Each number is 128 + 32 x the weight over its row's rms, rounded and kept within 0 to 255. Layers, rows and columns count from 0. The size above them is the row's rms in percent of the matrix's.

# layer 3 attention key, 128x128, rms 0.402, rows 104-109, columns 0-127
size [ 80  87  74  85  94  99]
[[171 116 118 140 141 130  94  76 134 192 116 116  88 131 116 128 111 157  89 125 176 152 160 145  99 192 116 192 116 160 109  35 143 116 135 112 115  46  89  99 116 132 141  93  95 134 167 119 139 155 128 103  79 106 157 109 136 103  33 152 139 141 146  84 171 124 131 140 100  96 106 163 142 112  98 177 136 102 151  42 168 131 147 114 138 113 129 152  95 121  99 113 144 165 111 105  99 148  44 164  72  99 115 127  75 111 164 132 181 152 103 102  93 101 110  85  95 179 147 158 102 135 145 137 113 152 124 112]
 [167 116 166 122 135  80  84 124 123  93  93 138 157 148 113 121 118 130 100 142 172 120 117 133 134  65 158 108 128 158 108 177 102 154 129 144  89  97  80 144 128  62 163 147 153 135 133 172 112 136 177  95 177 134 120 171 142 103 101 164 132  90 147 143 127 147  74 100 141 147 159 134 114  67 126 136 105 153 148 202 115 169  98 147 167  73 137 114 163 162 154 170 133  67 163  92 189 122 100 124  87  73 120 104 174  90 113 130 117  96 194 151 156 116 156  57 174 144  74  66 199 150 127  88 136 134 155 119]
 [173  90 104 137 147 141 140 169 140  57 102 124 102 150 110  75 136 109  81  91 141 133 132 152 165 125 166  76 130 147 123  78 140  64 178 133 127 103 140  74 138 154 130 152 153 142 123 159  97  78 135 128 163 126 124  81 199 113 112 164 178 114 101 167 124 137 129 150 104 158 134  84  97  80 163  58 116 190 131 151 111 130 145 171 128  72 142  94  77 166 147 191 119 146 156 168 156 107  98 144 100 107 137 142 203 136 131 155 173 145 201 128 126 123  88 114 160  85 104 106 171 102 105 177 155 112  97 165]
 [ 97 161 112 132 150 133 127 142  93 121 100 166 107  90 108  79 116 103 169 132  96 142 135 126 142 154 112 113 110  77 140  64 143  91 124  98 113 167 176 120  84 169 119  80 115 164 137 142 120 102 154 131 112 213 101 149 107 143 104 115 124 169  94 105 110 133  92 165 169  59  94 123 139 160 149 115 120 107 115  79  77 138  96 105  82 189 108 135 149  80  95 144 115 156 119 133  80 180 129 127 189 194 203  90  55 133 181 140 111 164 110 116 130 174 139 145 130  86 181 186 135 131  86 176  88 125 147 111]
 [159 132  81 100  71 103  85 114 177 127  85 126 167 102 147 147 163 104 104 150 155 147 129  77 156 159 119 109 130  53 145 154 121 111 127 125  76 106 129  92 161 138 144 166 116 144 101  86 162 150 142 109  69 125 118  95  70 132 129 134 140 146 138 148 168 103 120 123 148 116 113 160  77 152 139 133 148  73 202 109  94  79 180 101 144 190 103 194 149  75  89 118 132 108 109  74 187 156 148 196  89 124 129 120  85 134 129  83 146 130 103  86 117 107 153  75 134 131  83  71  46  93 142 149 131 113 131 122]
 [139 136 154  83 164  78 119 144 118 106 127 164 140 141  72  91 186 177 168 204 152  46 155 148 153 109  66 192 124 137  99 121 135 103  99 159 161 177 131 101 118 138  85  99 141 148 201 166 113 154 124 132 100 116  98 149 100 127 153 118 110  79 132 150 102 105 100 145 127 118  94 109 172 118 137 196 164 112  72  86 162 101 108 101 107 153 155  92 132 137 132 143 170 119  98 160  78 137 160 187 157  96  87  94 102 119 146 155 114 129 172 145 121 111 111 130 168 161 150 158  90 170 183  73 103 162 141 164]]
# layer 3 attention query, 128x128, rms 0.406, rows 105-109, columns 0-127
size [ 83  82  87  94 113]
[[ 77 118 180 188 118  84 113 162 140 126 168 109 155  83 150 132 117 115 121 111  85 169  63  68 140 179 156 134  79 131 141 150 172 130  87 170 117 184 108 191 166 115 167 145 160 137 130 144 117  66 130 108 109 102  62 106 127 155  78 162 109  82 121 196 211 122 123 112  97 107 121 153 139  90 121 160 146 128 142 162 198 143 142 108 141 137 149 138 150 179 170  67  90 115 159  73 139 162  69 138 136 134 102 113 130 120 135 100 115 100 131 121 162 110 139  94  90 115  93 190 140  94 136 117 130 114 163  97]
 [125 117 137 184 125 164 133 187 130  89 102 138 130 108 148  95  77  50 117 147 144 192 153 104 115 127 109 137 110 128 142 110 142 146 137 140 118 198 111 155  80 123 107 121 164 106 153 143  92 123  62 125 119 172 146 147 133 182 135 127 124 102 117 121 157 123 124 179 115 119 207 123  87 157 140  76  69 117 153 189 113 105 151 155 106 133 111 151 155 181  90 128 152  50 112 120 190 244 176 133 170 104 157 115 113 110 114 139 165 178 115 111 187 134 134  99 106 104 109 126 112  99  89 137  87 102 137 136]
 [137 117  65  74 141 155 123 126 131 131  95 156  97 122  85 193  92 107 152 155 135 110 126 139 142 110  88 146 100 142 146 156 160  88  94 126  84 151 128  81 125 162 127 129 124 156  71 145  89 124 164 179 141 145 147 155 155  94 211 112 127 127  88 147  37 144 149 131  87  87 120 156 131 182 128 117 187 121  98  67 211 133 150 130 106 141 116 147 153 146 141 118 142 135 145 144  72 121 164 165 150 112 122 152 132 173  67 130  53 140 189 115 158 110 148 105  78 127 199 109 118 164 122 138 158  84  88 109]
 [136 194  86  90 171  84 132  77 107  77 135 136 102 133 147 145 130 145 132 155 178 135 150 147 111 154 186 107 115 159 124 143 131 132 184 108 125  67  88  77 125 132 151 123  89 142 146 107 141 105 134 152 175 121 111  96  86 158 131 127 137 126 203 167  96 113 154 133 155 166  77 141 109 175 148 103 159  85 159 122 164  91 153  92  28 149 130 106 105 117 124 176 172 131 102 146 116  96 159 195  41 160  58 143 124 172 144 108 143 132 110 135  88 166  86 136  94 169  90 106 114 117 151 137 101 122 163 101]
 [115 102 105  93 154 119 189  86 146 174 161 205  87  80 118 138 176 198 116 106  98  62 112 146 121 124 100  95 183  75  71 176 122  98 121 145 149 123 155  86 156 101 105 150  96  92  60  98 111 145  99  96 156 133 148 134 106 116 150  98 108 113 131 172  84 125 118 186 171 182 100 120 149 157 143 168 134 133 181 121  98 169  98 122 141 104 124 156 168  64 128 136  60 184 140 132 166 110 127 121 129 167 107 159 123 121 129  86  86 145 125  94  69 142 141 109 177 152 107 108 144 139 163 173  98 138 109 142]]